Weights of a small GPT-style language model, trained from scratch on English Wikipedia: 9 layers.
Each number is 200 + 20 x the weight over its row's rms, rounded and kept within 0 to 999. Layers, rows and columns count from 0. The size before them is the row's rms in percent of the matrix's.

# layer 4 attention key, 192x128, rms 0.0969, rows 150-191, columns 0-63
094,208,204,183,167,208,169,199,166,163,207,181,171,192,210,202,191,212,165,191,209,195,181,219,191,214,182,195,216,220,197,179,168,216,170,206,216,210,215,191,168,146,198,179,183,210,209,202,186,212,231,172,204,214,220,221,202,216,190,169,229,237,193,196,220
104,201,187,229,226,231,207,196,231,191,219,173,247,196,210,163,209,206,201,200,177,221,193,238,197,220,198,186,184,194,187,175,195,217,173,201,213,211,229,187,155,221,212,211,231,180,181,178,229,219,194,154,219,214,179,204,215,199,201,209,231,219,201,198,205
096,194,188,224,221,204,214,219,205,243,203,186,151,183,202,216,200,218,213,239,199,225,212,184,177,204,214,223,179,201,217,181,220,209,235,216,181,217,185,156,180,210,197,187,191,184,198,195,189,202,219,181,163,169,216,200,218,222,210,185,183,193,196,211,199
109,213,167,198,246,204,206,236,218,202,217,206,219,178,197,198,196,199,206,215,209,217,211,185,207,181,164,182,200,170,177,183,198,166,228,230,195,207,168,197,185,224,213,204,212,161,180,216,214,178,194,228,192,159,179,154,189,182,201,185,181,195,187,191,217
090,209,218,171,189,190,185,213,199,151,181,208,202,218,211,233,206,215,212,155,197,174,183,187,225,190,157,193,193,191,189,247,204,176,176,231,214,206,189,192,216,156,213,211,222,201,221,243,194,154,166,232,189,176,236,200,187,206,175,196,181,205,191,174,230
090,231,155,208,210,210,203,226,206,187,225,186,228,162,214,224,191,201,194,212,218,231,221,182,203,188,162,170,226,140,204,194,190,224,231,207,194,213,227,187,179,230,183,176,198,199,175,205,173,166,199,235,207,192,200,192,188,153,176,185,167,184,193,195,192
090,172,187,196,216,197,219,224,210,219,169,217,209,197,189,218,210,180,227,209,201,191,214,164,224,168,197,198,198,167,200,215,229,176,229,213,195,202,178,211,247,230,198,212,222,168,192,209,190,162,176,235,166,175,219,180,172,186,179,239,171,163,214,210,203
109,182,189,164,212,209,212,225,191,228,184,199,132,183,211,215,206,202,203,214,206,220,197,182,205,195,208,227,175,200,194,203,221,178,208,196,212,188,201,203,224,160,210,189,165,233,197,182,192,201,185,226,165,216,211,193,211,211,204,178,169,190,190,223,209
100,189,208,221,214,185,237,179,228,214,225,206,192,191,198,214,182,222,243,241,207,165,228,165,161,180,206,202,161,230,180,206,224,195,200,206,161,203,194,179,238,229,191,209,233,204,215,204,204,172,207,206,171,151,205,170,204,197,216,222,169,155,204,205,187
122,216,205,183,168,207,189,223,200,211,201,183,200,208,183,191,196,190,197,205,195,222,217,190,198,229,212,203,217,183,191,248,192,213,195,196,227,207,218,224,239,182,187,192,157,222,189,194,163,200,177,216,205,240,187,216,193,205,198,191,196,213,201,205,174
079,212,208,201,155,189,203,208,186,194,194,233,200,198,201,194,188,215,215,191,231,189,208,204,223,215,206,192,190,212,206,230,211,204,204,189,200,192,212,177,214,176,179,187,186,199,159,184,220,190,208,240,190,190,194,194,193,212,197,201,245,191,168,211,202
097,174,160,215,192,221,191,211,188,233,194,200,206,203,199,161,220,183,204,195,170,188,191,183,166,214,208,162,174,210,182,201,207,198,191,206,180,191,223,207,236,208,214,199,204,197,162,174,227,190,229,195,174,207,202,187,190,183,211,206,193,191,223,208,184
079,172,226,182,169,232,188,235,229,178,206,198,177,198,241,182,182,228,203,222,209,197,203,228,236,199,201,208,218,194,175,197,181,185,201,200,216,219,202,206,187,207,164,208,186,206,191,191,195,197,201,207,218,183,212,212,202,228,167,190,187,218,187,201,200
083,210,220,205,181,206,217,193,209,195,204,205,183,184,179,238,221,207,192,190,215,209,214,223,203,202,221,231,212,210,176,204,184,233,218,180,196,178,220,205,204,198,221,192,199,226,246,196,153,173,146,236,197,156,198,167,207,184,215,180,213,221,201,201,204
086,179,234,187,213,202,199,207,243,183,191,223,235,218,202,186,170,156,253,200,175,178,191,197,199,221,182,239,205,205,222,185,192,217,219,191,204,199,204,153,176,184,167,214,188,186,196,208,201,228,226,185,205,193,196,219,206,216,197,191,188,207,212,215,196
083,222,201,202,214,241,225,197,216,192,192,218,192,201,222,179,176,212,200,181,216,185,207,203,220,206,187,160,182,200,181,194,227,240,180,189,213,190,186,180,181,203,190,206,188,189,199,202,187,218,158,188,206,168,187,212,192,202,176,220,203,203,208,213,225
088,203,199,204,214,214,193,211,244,214,198,245,239,191,231,172,219,196,225,215,212,177,207,142,201,183,195,188,222,202,211,221,194,203,223,230,192,207,184,200,163,227,185,169,177,218,170,229,190,234,206,174,204,194,204,231,249,194,214,225,198,209,172,203,192
106,203,186,180,225,166,184,199,200,207,200,194,218,213,181,178,213,193,190,194,201,228,195,209,204,206,185,183,225,178,191,182,180,186,233,212,181,176,173,218,186,223,226,224,216,211,250,184,203,226,209,191,191,227,176,190,176,188,228,178,185,213,184,185,168
094,222,201,224,135,204,203,183,231,164,236,159,213,183,212,201,197,173,195,181,217,179,188,189,210,177,217,197,177,232,196,222,195,216,162,206,223,214,193,208,193,207,191,174,236,158,176,211,215,180,177,196,194,165,179,203,191,156,177,214,232,182,196,196,210
110,193,187,193,214,217,179,208,173,212,180,205,207,202,173,235,233,191,197,187,181,213,209,187,196,235,197,177,219,172,204,175,208,189,243,217,184,200,210,204,222,210,229,220,189,211,240,184,230,209,197,220,201,226,215,206,193,192,195,206,189,233,216,218,192
107,220,206,181,212,179,153,204,181,212,191,194,193,190,191,223,203,200,195,224,173,232,189,185,180,192,208,192,205,175,210,172,173,188,217,222,194,181,194,212,207,224,234,224,210,165,251,161,211,228,198,194,189,192,210,240,186,197,209,171,182,227,193,202,194
100,233,195,203,157,188,222,195,226,189,242,205,225,195,177,194,182,191,237,228,199,187,211,192,195,174,222,167,192,191,167,243,187,203,186,178,194,217,193,194,226,224,259,218,184,215,176,196,208,192,188,228,182,181,192,176,186,187,235,202,169,163,188,193,216
117,206,188,173,163,216,206,199,214,166,237,201,226,178,213,187,175,198,194,215,197,184,171,231,227,179,193,194,198,211,179,213,176,218,181,200,201,223,202,189,197,163,187,187,205,211,159,209,201,167,201,213,176,218,210,181,176,192,206,211,198,154,190,175,224
122,183,195,195,242,180,220,213,193,234,207,188,208,206,190,206,213,210,216,222,191,203,225,157,173,204,194,196,209,188,185,190,213,155,235,198,194,199,182,188,226,242,211,242,185,199,249,204,219,179,186,217,223,156,178,176,186,195,180,185,176,196,209,213,198
140,164,182,196,182,219,229,203,215,203,202,203,194,187,196,194,198,191,223,184,209,163,210,219,218,200,212,167,190,226,187,222,205,207,181,174,222,225,221,176,216,162,178,185,186,230,161,205,222,171,211,222,192,196,232,152,186,234,193,230,212,160,218,211,222
116,218,211,215,210,195,185,185,160,211,201,229,191,194,193,191,183,197,185,228,177,229,199,198,180,203,223,232,212,195,211,149,194,209,222,189,175,186,182,216,208,232,227,255,208,182,230,180,208,233,187,178,205,226,175,245,199,194,217,169,204,232,201,199,199
097,189,209,193,201,209,168,205,192,192,182,193,134,178,193,200,209,211,160,193,227,218,180,188,184,200,205,202,192,200,179,188,195,188,212,204,229,190,230,176,196,162,231,179,194,225,223,186,185,208,210,167,176,187,209,228,195,231,191,197,214,214,185,223,194
103,215,188,207,213,209,196,205,160,199,202,204,234,212,202,164,193,167,186,175,166,217,183,234,230,202,202,202,237,202,216,165,176,210,201,208,221,187,201,232,175,202,211,204,174,190,182,182,228,230,220,191,217,230,166,222,192,199,184,160,232,230,204,189,215
101,244,198,206,210,185,214,223,185,201,207,194,220,215,210,191,190,184,182,186,193,231,195,193,230,230,169,204,238,187,210,188,181,212,215,212,207,210,206,218,180,199,208,222,183,189,174,199,233,199,173,215,199,237,174,223,181,182,163,172,180,248,201,162,233
098,236,178,222,199,197,193,214,189,208,208,211,225,184,171,193,197,216,217,206,241,223,213,173,191,179,152,168,243,177,203,222,215,225,221,205,179,200,206,241,215,219,204,224,168,224,202,202,200,181,176,244,181,178,184,182,208,167,179,179,159,203,181,207,196
107,198,222,210,152,164,204,171,173,177,200,201,220,204,173,200,177,200,214,182,223,189,202,186,211,182,179,206,211,224,203,256,182,206,190,168,203,173,178,237,234,202,209,245,204,205,213,216,214,186,212,222,200,165,193,205,212,189,178,193,195,175,194,189,206
095,197,231,166,172,214,183,194,219,151,190,176,264,229,214,205,181,201,186,170,174,177,173,226,205,212,197,179,234,169,196,207,189,209,174,217,217,220,174,201,209,192,202,202,213,188,164,223,203,206,164,178,240,185,215,219,192,206,197,205,203,204,221,175,213
109,210,202,193,211,220,199,218,207,173,197,202,265,199,179,174,230,187,193,184,161,202,191,234,228,223,181,162,247,146,179,205,196,203,208,208,228,204,216,239,197,205,218,222,182,201,173,196,209,187,140,208,218,224,179,192,169,185,183,198,204,235,209,201,202
081,185,191,219,219,211,232,186,233,252,208,192,226,221,205,183,212,187,225,229,197,216,211,202,190,197,220,218,176,193,204,203,229,201,227,180,192,192,197,217,222,262,198,205,206,188,179,194,201,201,199,198,202,212,159,182,231,185,217,208,190,179,205,209,166
072,206,181,222,222,213,232,214,208,237,199,226,225,214,189,199,203,203,210,251,192,205,228,155,177,195,188,199,199,153,204,198,234,201,239,223,193,220,207,204,192,273,194,198,221,148,180,197,182,168,182,208,189,196,188,176,187,181,211,225,172,184,208,203,174
092,223,198,214,199,198,184,194,150,162,213,214,214,183,198,220,189,176,184,152,199,221,208,210,215,197,149,190,241,171,209,184,168,217,202,216,213,201,208,210,162,179,198,204,207,171,190,219,202,201,220,208,202,224,199,208,198,190,172,160,226,241,204,163,219
089,209,182,218,220,205,191,218,162,206,180,217,167,170,212,213,220,195,195,176,185,223,172,228,230,211,184,214,206,185,219,184,171,213,207,190,220,210,218,194,155,148,211,191,180,204,204,189,206,214,183,186,186,240,226,208,191,219,171,170,206,242,214,200,247
106,207,189,207,204,217,186,215,211,187,220,194,217,196,215,188,208,205,197,208,195,229,200,199,191,194,193,182,195,184,211,176,193,205,205,232,200,228,204,183,156,222,209,204,239,154,170,214,193,210,208,143,216,177,199,198,240,206,201,199,219,218,180,186,189
110,194,205,212,192,204,206,165,214,197,207,195,247,205,198,158,184,175,204,207,178,178,198,230,193,197,217,211,188,232,204,186,182,223,168,159,196,192,193,212,207,233,192,242,207,205,189,182,211,220,212,160,217,199,178,220,220,212,220,195,235,200,200,192,188
106,164,211,171,182,195,210,188,199,207,176,208,140,205,196,188,215,209,227,183,212,180,187,205,207,198,189,221,188,230,199,235,218,180,193,183,201,189,196,182,238,169,209,196,193,251,235,208,187,196,190,214,219,218,204,178,195,220,203,190,161,164,197,227,216
098,190,228,201,135,189,160,169,199,160,216,199,230,193,190,219,202,191,196,198,205,184,192,227,188,205,205,174,189,221,184,248,189,233,177,161,235,181,224,221,200,162,196,220,190,227,238,192,187,217,200,197,199,198,208,221,173,209,203,197,239,207,202,211,205
106,192,251,189,161,201,206,174,208,188,168,192,186,228,215,219,185,238,203,202,211,145,207,198,189,208,200,199,212,189,202,206,226,207,209,204,190,216,214,188,214,212,173,161,198,213,213,191,180,180,188,198,207,172,239,206,190,190,211,224,188,160,219,192,188
# layer 4 attention query, 192x128, rms 0.0963, rows 151-191, columns 0-63
111,199,227,205,201,194,193,214,197,214,236,195,200,210,175,209,228,193,195,252,190,231,193,196,222,219,215,225,183,185,189,184,197,156,191,171,200,205,209,236,188,213,233,217,256,149,212,183,195,196,180,188,187,196,192,229,182,207,177,201,166,223,235,215,206
102,180,206,221,227,197,211,198,191,215,202,197,189,219,125,196,202,171,204,200,160,194,221,225,235,203,159,182,219,173,231,236,227,199,226,192,189,188,192,172,195,234,172,201,173,212,209,226,150,187,183,202,185,214,198,205,214,187,197,187,189,166,199,228,176
117,223,196,231,193,226,185,176,216,193,206,201,229,189,144,166,217,193,186,232,138,160,203,234,193,206,212,179,198,201,194,193,212,194,145,163,215,191,181,204,203,226,202,179,172,197,181,172,158,220,199,169,202,201,180,208,206,192,176,176,202,181,209,215,199
096,220,199,197,196,196,185,188,194,190,186,207,213,173,207,165,199,226,194,216,164,174,203,216,189,209,218,220,210,226,192,195,191,190,179,187,207,200,188,218,207,174,198,171,166,239,202,165,214,201,220,231,221,199,179,201,175,196,194,205,224,192,202,178,216
094,227,206,240,175,203,194,215,189,169,178,199,196,195,178,176,186,219,215,208,171,154,240,224,193,190,196,163,221,180,201,214,207,203,188,207,203,211,178,180,195,215,182,203,184,188,186,199,192,216,219,220,183,222,201,206,214,208,165,183,204,166,161,220,179
098,186,214,218,195,195,202,180,188,218,171,227,226,190,191,183,196,191,176,216,134,166,231,218,192,194,213,164,218,213,229,225,238,202,202,183,226,204,197,191,236,222,170,198,151,217,188,218,170,217,188,215,194,214,170,193,198,196,212,207,222,166,203,195,195
111,193,204,174,233,206,234,182,179,231,163,158,181,194,202,214,174,168,189,204,192,212,206,225,216,193,156,180,195,176,218,191,221,213,171,203,212,196,212,175,191,199,183,185,163,224,235,206,157,188,216,172,205,212,200,187,211,190,177,202,194,199,204,214,215
106,181,189,229,190,190,220,184,234,198,208,237,213,217,172,195,193,219,225,196,212,162,219,221,206,184,207,205,200,211,178,203,216,188,230,199,212,216,186,217,230,213,193,200,229,229,172,218,199,183,202,198,212,185,209,172,206,206,202,200,195,191,204,207,219
123,200,206,168,206,175,182,194,180,205,183,182,191,205,220,230,187,192,180,184,239,234,221,188,174,230,190,208,202,206,205,194,217,225,202,231,210,176,226,160,172,164,201,199,177,207,215,192,209,196,215,184,208,211,233,238,223,187,222,224,208,207,202,209,184
079,217,210,161,202,184,189,206,239,199,196,224,186,217,184,228,194,219,196,239,211,216,226,193,176,245,172,206,211,186,183,196,169,192,176,223,181,191,193,163,213,192,247,189,196,186,187,186,171,221,224,164,206,198,204,217,191,208,198,180,219,198,179,212,178
090,185,185,199,205,191,174,218,206,227,205,195,197,193,201,188,186,180,188,206,181,190,177,196,202,178,189,197,169,220,250,210,197,211,170,219,175,188,181,198,189,180,155,188,218,174,207,198,211,217,229,189,223,203,183,192,181,222,193,171,186,210,186,224,178
080,199,226,185,172,204,206,194,201,184,202,161,174,219,200,231,219,255,202,215,179,186,214,207,199,174,191,211,182,214,183,173,176,199,194,227,203,202,155,215,222,180,167,186,228,208,199,225,182,186,204,215,201,225,187,167,191,224,167,183,212,185,181,175,165
085,210,201,190,218,219,183,200,200,227,180,191,231,236,195,163,182,209,237,184,174,219,206,215,180,207,186,211,187,186,203,210,221,188,200,198,218,201,223,229,221,215,185,220,166,186,238,216,188,181,195,246,183,204,177,214,191,218,217,207,170,160,171,201,175
073,200,216,225,179,190,226,200,210,154,166,200,206,226,193,187,173,227,215,213,217,218,190,195,189,201,196,198,189,214,193,186,196,190,196,223,210,207,188,214,198,217,231,187,208,220,212,207,197,253,225,199,184,205,183,199,202,212,202,232,203,165,202,207,201
095,172,212,185,208,232,188,196,246,210,180,213,213,199,184,189,211,207,217,189,161,228,192,194,204,225,191,167,194,146,182,248,188,177,190,219,208,201,227,214,205,197,172,210,181,198,215,210,206,202,168,199,189,176,172,215,203,204,196,163,190,209,195,232,172
092,190,186,236,204,224,191,218,198,199,203,189,220,220,187,205,193,210,213,176,153,188,204,133,210,226,189,195,195,158,162,244,196,188,190,228,200,194,199,207,201,172,209,204,199,193,229,199,207,204,148,219,187,192,180,217,189,183,222,236,193,198,187,200,186
097,194,197,182,204,197,202,177,173,188,208,200,162,187,236,187,212,191,189,185,182,217,190,189,203,204,209,215,195,236,213,157,177,221,190,205,175,205,177,188,233,190,246,184,248,185,203,210,184,216,206,197,192,231,178,187,214,172,211,229,192,187,223,192,206
089,207,196,160,226,200,204,218,248,249,204,204,207,213,192,182,187,199,190,202,177,179,206,242,193,212,158,152,214,200,199,173,242,193,186,166,218,190,196,230,205,204,162,198,227,212,187,182,181,192,205,171,200,190,193,180,184,231,168,190,216,193,232,230,185
106,185,211,210,239,209,228,176,186,176,170,226,170,215,199,204,214,201,169,215,180,197,185,218,257,198,181,229,188,201,207,210,165,184,213,227,182,202,162,200,203,220,197,184,217,219,221,216,228,224,212,212,182,202,191,182,189,174,173,212,170,178,203,198,221
103,202,231,213,195,175,215,161,169,204,188,224,182,188,211,202,200,213,211,215,219,229,193,191,210,177,241,233,194,209,218,165,193,235,169,188,165,172,179,197,223,219,243,189,226,183,204,214,211,242,195,196,188,218,188,201,242,193,192,211,196,212,206,173,204
102,239,158,241,168,225,206,221,201,212,198,203,208,189,166,239,189,180,201,177,193,154,224,215,205,194,199,171,201,217,200,229,209,206,173,192,205,207,199,181,199,201,166,184,155,180,169,195,159,184,180,228,208,197,181,150,204,179,232,186,208,200,234,210,202
112,200,204,204,174,186,171,207,206,218,203,214,184,198,186,213,219,208,182,223,211,164,191,195,205,217,214,190,196,225,212,173,226,183,161,193,236,232,205,245,203,168,217,228,199,170,192,187,163,178,195,192,217,187,187,197,214,213,197,172,226,238,224,209,207
130,224,167,192,227,224,241,186,243,172,205,207,223,185,225,193,173,207,206,180,186,166,193,189,203,199,196,178,195,178,184,193,192,177,195,202,186,201,181,148,206,227,152,168,210,183,186,216,217,197,207,230,186,203,194,182,157,215,186,239,197,174,218,154,212
124,184,195,199,203,239,194,210,231,210,210,195,209,177,175,236,203,185,179,180,187,156,216,248,208,211,181,176,196,203,212,194,230,198,178,137,246,234,196,198,201,190,174,214,190,194,198,230,169,198,183,210,205,200,222,164,187,207,175,220,202,187,222,222,218
108,207,196,172,210,205,210,235,194,196,225,208,180,232,222,215,191,201,213,194,246,248,156,170,208,202,202,220,196,193,201,220,171,204,222,203,161,169,220,189,178,213,189,193,237,203,200,195,211,223,209,182,199,170,212,208,200,202,219,210,160,206,224,206,212
091,199,198,168,237,185,218,182,209,209,173,216,179,213,211,154,178,221,182,240,234,226,225,234,210,211,190,215,195,192,211,182,186,212,193,216,193,171,214,165,187,180,171,160,195,245,190,205,225,217,228,182,197,188,219,190,202,194,184,210,209,208,218,191,202
117,221,187,192,182,218,177,234,181,183,235,168,201,184,199,217,201,188,178,189,180,211,155,159,185,205,214,202,183,183,240,216,193,201,185,200,192,198,176,198,189,202,220,243,228,132,203,199,174,198,194,198,192,191,172,205,204,175,205,184,176,225,199,187,187
109,232,199,192,184,228,175,197,206,173,218,159,207,185,232,193,214,175,172,208,194,211,177,191,190,232,209,201,220,189,217,209,216,205,158,205,211,182,174,189,174,215,222,191,199,186,187,191,190,208,215,194,197,204,204,221,194,184,178,219,212,220,173,203,181
107,226,177,209,192,211,200,211,209,192,168,213,191,219,222,177,170,199,213,217,196,172,226,219,170,178,191,199,225,206,190,190,216,228,185,195,217,192,218,170,179,194,175,169,101,228,216,184,203,201,226,210,203,198,201,175,212,182,193,185,211,184,195,186,189
109,221,184,220,176,197,165,209,203,177,229,270,211,209,223,208,207,225,208,188,217,174,208,184,162,173,217,196,202,224,217,190,204,238,202,189,202,212,225,185,197,174,194,169,165,203,210,159,210,190,210,203,206,191,209,169,177,199,213,207,230,208,202,157,217
097,201,182,168,179,187,179,199,190,204,240,198,246,188,216,194,218,205,227,228,199,200,176,147,183,199,232,213,208,215,179,198,183,179,199,168,186,189,197,241,202,196,218,195,213,180,214,151,228,207,167,226,216,198,198,208,159,193,195,213,200,195,185,204,205
108,216,214,184,173,190,187,217,189,235,208,164,221,191,228,182,193,198,187,244,201,198,203,193,181,218,218,199,191,222,208,165,199,184,179,185,230,188,200,215,186,189,221,205,186,177,207,185,210,223,183,197,199,188,199,223,180,186,177,207,209,225,233,201,183
083,168,234,226,205,202,198,203,191,216,198,209,185,218,164,238,216,172,194,195,188,210,212,188,198,201,201,166,184,193,189,205,233,195,217,200,222,200,223,210,205,210,220,239,213,177,206,212,180,193,180,150,193,185,204,207,200,220,218,196,190,218,193,235,189
074,177,232,222,185,188,189,195,172,209,192,225,195,227,157,200,210,188,185,222,170,193,233,203,215,212,204,185,217,193,184,234,229,184,239,211,213,172,197,196,215,227,186,201,203,210,192,210,205,218,199,195,191,186,185,214,219,210,207,186,192,186,187,222,163
094,227,194,216,164,240,166,230,177,154,215,196,201,177,195,161,213,224,203,210,167,180,189,190,204,211,213,213,231,186,240,233,179,202,183,205,188,201,172,214,185,199,194,218,196,183,173,189,212,220,211,225,213,180,175,208,209,183,189,199,211,214,187,193,197
096,212,190,181,205,226,219,225,182,191,195,157,189,188,219,185,195,179,174,200,156,197,188,209,248,212,178,199,213,183,237,225,186,196,180,210,198,212,179,185,165,201,193,205,189,179,200,225,202,216,202,233,191,207,178,176,205,170,164,188,186,189,203,202,207
112,198,220,229,204,212,192,205,188,180,213,203,193,209,134,190,237,198,193,237,176,209,202,194,219,219,224,214,198,193,183,238,176,167,230,183,190,200,208,233,185,202,220,195,212,205,214,170,197,210,186,231,189,188,170,237,191,190,218,174,193,162,190,225,179
111,204,192,209,185,196,187,223,215,209,250,231,206,214,200,236,200,209,206,174,240,207,164,167,191,181,220,184,177,209,193,198,189,182,220,197,193,212,196,229,233,221,208,219,266,163,186,187,219,187,190,197,201,202,194,211,190,200,230,205,183,226,209,211,211
106,176,201,173,214,227,228,179,234,201,181,199,179,163,216,230,172,209,206,186,216,206,210,197,195,188,184,232,179,223,168,163,189,191,206,211,216,225,209,197,246,186,188,201,190,229,213,212,208,190,228,201,208,188,213,171,191,193,190,197,215,199,239,191,240
103,213,174,167,204,183,180,211,206,188,223,208,195,189,254,206,196,228,213,188,258,227,201,177,168,198,220,203,175,221,209,183,181,229,192,185,190,212,226,162,181,151,215,178,224,185,190,205,224,201,203,191,209,224,235,183,189,200,206,232,195,208,227,169,212
108,166,193,183,203,169,232,200,192,196,186,196,200,194,232,186,189,213,245,178,219,210,225,176,201,195,198,224,235,200,182,197,206,207,282,219,176,196,176,209,228,196,181,190,215,207,192,232,244,200,184,243,205,211,199,197,211,219,194,199,208,197,169,186,176
# layer 4 attention value, 192x128, rms 0.0758, rows 128-140, columns 0-63
091,212,213,224,199,193,209,197,210,249,179,161,191,194,170,201,202,209,220,224,180,200,193,209,163,177,202,197,224,180,179,179,200,227,177,200,193,196,226,191,202,205,224,215,215,226,195,181,218,201,196,247,201,180,215,225,209,228,237,156,183,204,168,189,188
099,194,249,173,175,204,197,193,197,232,243,192,198,204,211,262,206,155,199,193,219,227,206,223,190,199,231,193,182,208,203,194,199,202,192,173,201,199,211,199,204,224,184,172,189,211,197,193,170,197,180,184,196,206,212,195,189,199,161,247,206,193,218,199,187
102,211,210,190,202,190,214,181,198,193,210,217,204,209,215,187,202,214,210,230,186,206,204,197,193,193,208,198,216,234,179,221,194,195,229,147,186,202,189,195,218,206,217,204,218,219,183,223,233,213,190,229,212,182,194,201,157,213,202,211,188,178,199,167,187
104,173,168,210,243,173,211,207,182,209,184,232,162,176,217,177,232,202,208,228,182,193,197,186,177,210,219,230,218,211,196,161,200,168,209,208,214,197,163,192,195,186,196,223,218,181,191,144,176,212,246,197,195,248,191,202,183,222,247,170,198,189,197,183,210
081,193,159,214,217,218,208,169,169,212,227,232,194,218,227,194,240,191,214,196,188,197,186,210,229,193,190,176,201,191,236,179,186,216,209,196,181,193,208,204,188,203,181,202,158,206,195,156,200,217,242,214,203,222,202,189,222,217,196,203,204,202,223,202,183
082,192,209,224,223,203,189,215,237,224,162,209,165,180,207,230,224,176,209,196,206,180,209,197,211,176,198,235,203,185,202,205,204,188,209,209,199,183,206,180,197,219,192,176,212,202,195,180,188,194,185,226,180,198,174,179,193,174,200,205,212,210,184,193,199
099,187,188,184,191,202,202,228,168,186,187,227,192,215,180,220,217,176,172,165,202,186,223,237,215,222,219,180,223,190,222,200,217,201,206,184,190,195,197,192,173,192,192,191,206,186,201,237,181,222,193,174,216,262,209,183,192,206,196,175,196,229,190,175,202
090,176,211,193,213,195,208,184,177,207,215,196,240,244,190,221,208,157,226,187,219,170,193,221,211,225,225,213,203,222,179,217,190,189,193,163,189,191,220,207,234,193,239,195,186,211,207,222,214,205,168,206,196,203,225,163,188,192,195,211,205,220,184,188,226
083,193,214,205,156,160,184,226,172,231,192,174,191,241,180,189,212,169,174,179,177,185,200,188,187,158,194,227,178,216,229,221,206,197,237,186,192,193,212,223,219,192,211,190,212,176,193,216,234,191,218,202,207,211,212,234,206,195,199,178,195,204,205,186,183
085,184,219,214,205,193,219,249,203,211,187,174,183,184,185,216,191,155,176,191,221,201,213,189,170,203,173,233,213,185,157,189,197,160,210,180,203,217,196,214,205,193,252,190,224,211,203,215,187,198,136,175,202,183,203,175,180,206,192,229,194,175,177,180,203
086,199,206,212,262,211,195,216,201,195,167,230,204,195,224,200,204,212,177,196,187,211,206,166,193,191,198,216,186,187,178,179,181,204,171,222,200,201,170,192,189,195,208,218,196,204,245,177,214,228,202,202,208,221,196,198,197,233,196,190,210,191,147,209,201
076,201,208,155,190,188,216,185,187,162,218,209,234,254,206,203,188,222,234,185,183,198,189,214,221,200,214,168,197,229,209,210,202,183,179,223,203,165,200,195,202,186,186,217,198,218,203,247,195,215,204,190,209,203,202,221,223,165,172,174,200,217,195,206,200
088,206,231,198,233,173,176,202,155,188,201,218,215,210,221,181,220,219,181,183,199,195,208,147,200,161,210,215,180,215,156,217,184,194,208,185,193,199,197,203,216,190,217,219,222,207,242,224,200,223,201,205,193,165,169,212,211,204,160,182,183,182,228,205,189
# layer 4 attention output (transposed), 192x128, rms 0.074, rows 128-140, columns 0-63
085,240,201,152,203,180,184,183,208,209,186,199,208,178,215,158,205,211,190,207,202,213,173,196,206,205,214,191,223,192,192,200,192,189,244,177,172,223,204,183,221,219,209,205,178,152,205,209,200,161,265,196,206,194,162,201,185,161,200,221,193,218,210,238,195
092,204,191,220,200,186,222,193,176,157,201,194,225,209,210,173,216,213,182,193,241,205,189,207,212,205,192,212,217,195,183,217,186,190,173,213,197,228,198,232,201,213,192,226,194,209,194,216,203,159,176,193,176,195,181,195,227,161,225,203,198,206,217,191,197
101,189,203,178,238,202,172,225,232,171,216,165,208,191,204,197,215,193,239,172,234,187,233,207,220,189,203,202,175,184,254,187,196,216,198,190,188,198,190,200,178,159,223,233,188,198,248,227,167,171,223,200,185,185,177,192,212,209,200,216,229,205,206,252,226
101,197,208,200,182,205,183,159,223,227,195,171,223,181,210,177,177,205,185,200,174,187,187,225,231,213,233,203,217,172,211,226,250,204,230,239,223,187,204,222,174,240,177,171,180,177,208,247,199,210,197,206,229,216,204,184,176,197,167,210,187,210,192,182,177
084,203,206,207,216,176,194,167,201,196,218,179,204,197,179,155,195,195,200,180,210,205,231,195,161,184,202,238,176,227,183,195,205,210,197,214,258,182,222,203,213,206,212,196,207,230,197,225,200,191,181,180,221,195,193,202,209,222,206,241,198,175,217,252,200
081,215,204,195,216,202,183,195,202,179,215,181,193,206,206,184,200,204,188,177,255,235,213,198,192,191,200,208,205,256,169,208,196,226,229,212,192,213,190,226,210,203,202,199,197,203,187,223,229,221,198,210,223,231,212,195,253,208,208,204,210,211,209,200,213
102,198,176,214,216,191,210,202,203,223,183,212,202,173,228,227,182,219,209,195,218,200,213,206,236,207,197,209,206,171,200,201,213,194,221,232,223,178,225,265,214,217,183,177,181,216,175,181,223,182,188,195,210,189,209,219,188,195,232,202,196,218,213,203,169
092,193,207,193,208,203,237,196,182,208,200,215,186,230,197,200,233,219,205,223,206,230,242,183,179,190,205,176,201,184,217,220,207,205,203,206,208,230,220,209,196,220,189,190,187,197,222,184,218,202,194,200,228,197,195,247,246,177,239,233,231,212,211,241,203
071,214,209,207,230,199,180,171,156,219,235,181,204,181,219,212,213,220,212,212,226,234,201,202,239,190,176,200,193,183,203,167,200,219,185,193,203,217,191,208,197,202,226,211,180,208,216,183,175,184,176,192,198,199,219,185,197,233,196,173,232,224,191,265,227
080,211,220,207,216,214,189,177,200,199,195,198,206,209,228,207,204,200,213,195,246,211,175,183,206,226,210,180,190,197,197,189,178,208,198,179,142,221,188,268,189,241,179,200,184,204,205,213,211,186,189,216,210,239,190,220,232,168,221,194,228,257,218,177,177
090,192,227,235,213,169,200,196,219,215,174,214,185,202,216,187,212,197,212,183,222,195,194,222,203,210,192,204,214,257,168,203,201,209,229,187,163,162,166,220,199,203,205,197,206,193,200,221,209,207,179,169,230,221,203,181,186,199,191,220,249,194,209,173,177
078,170,189,214,191,220,237,233,235,201,194,217,198,198,186,228,210,198,204,192,155,166,201,215,220,206,182,199,201,186,210,208,230,182,171,186,200,186,193,149,175,199,191,193,209,197,159,151,188,202,209,199,197,173,172,181,172,215,196,202,208,185,210,196,195
081,220,216,209,196,222,198,226,239,172,203,196,197,234,187,208,239,189,216,177,175,187,183,192,221,233,155,171,190,205,226,163,229,193,171,189,172,212,168,214,175,185,187,220,192,195,215,209,182,182,206,205,201,203,201,182,175,200,190,182,233,198,194,218,186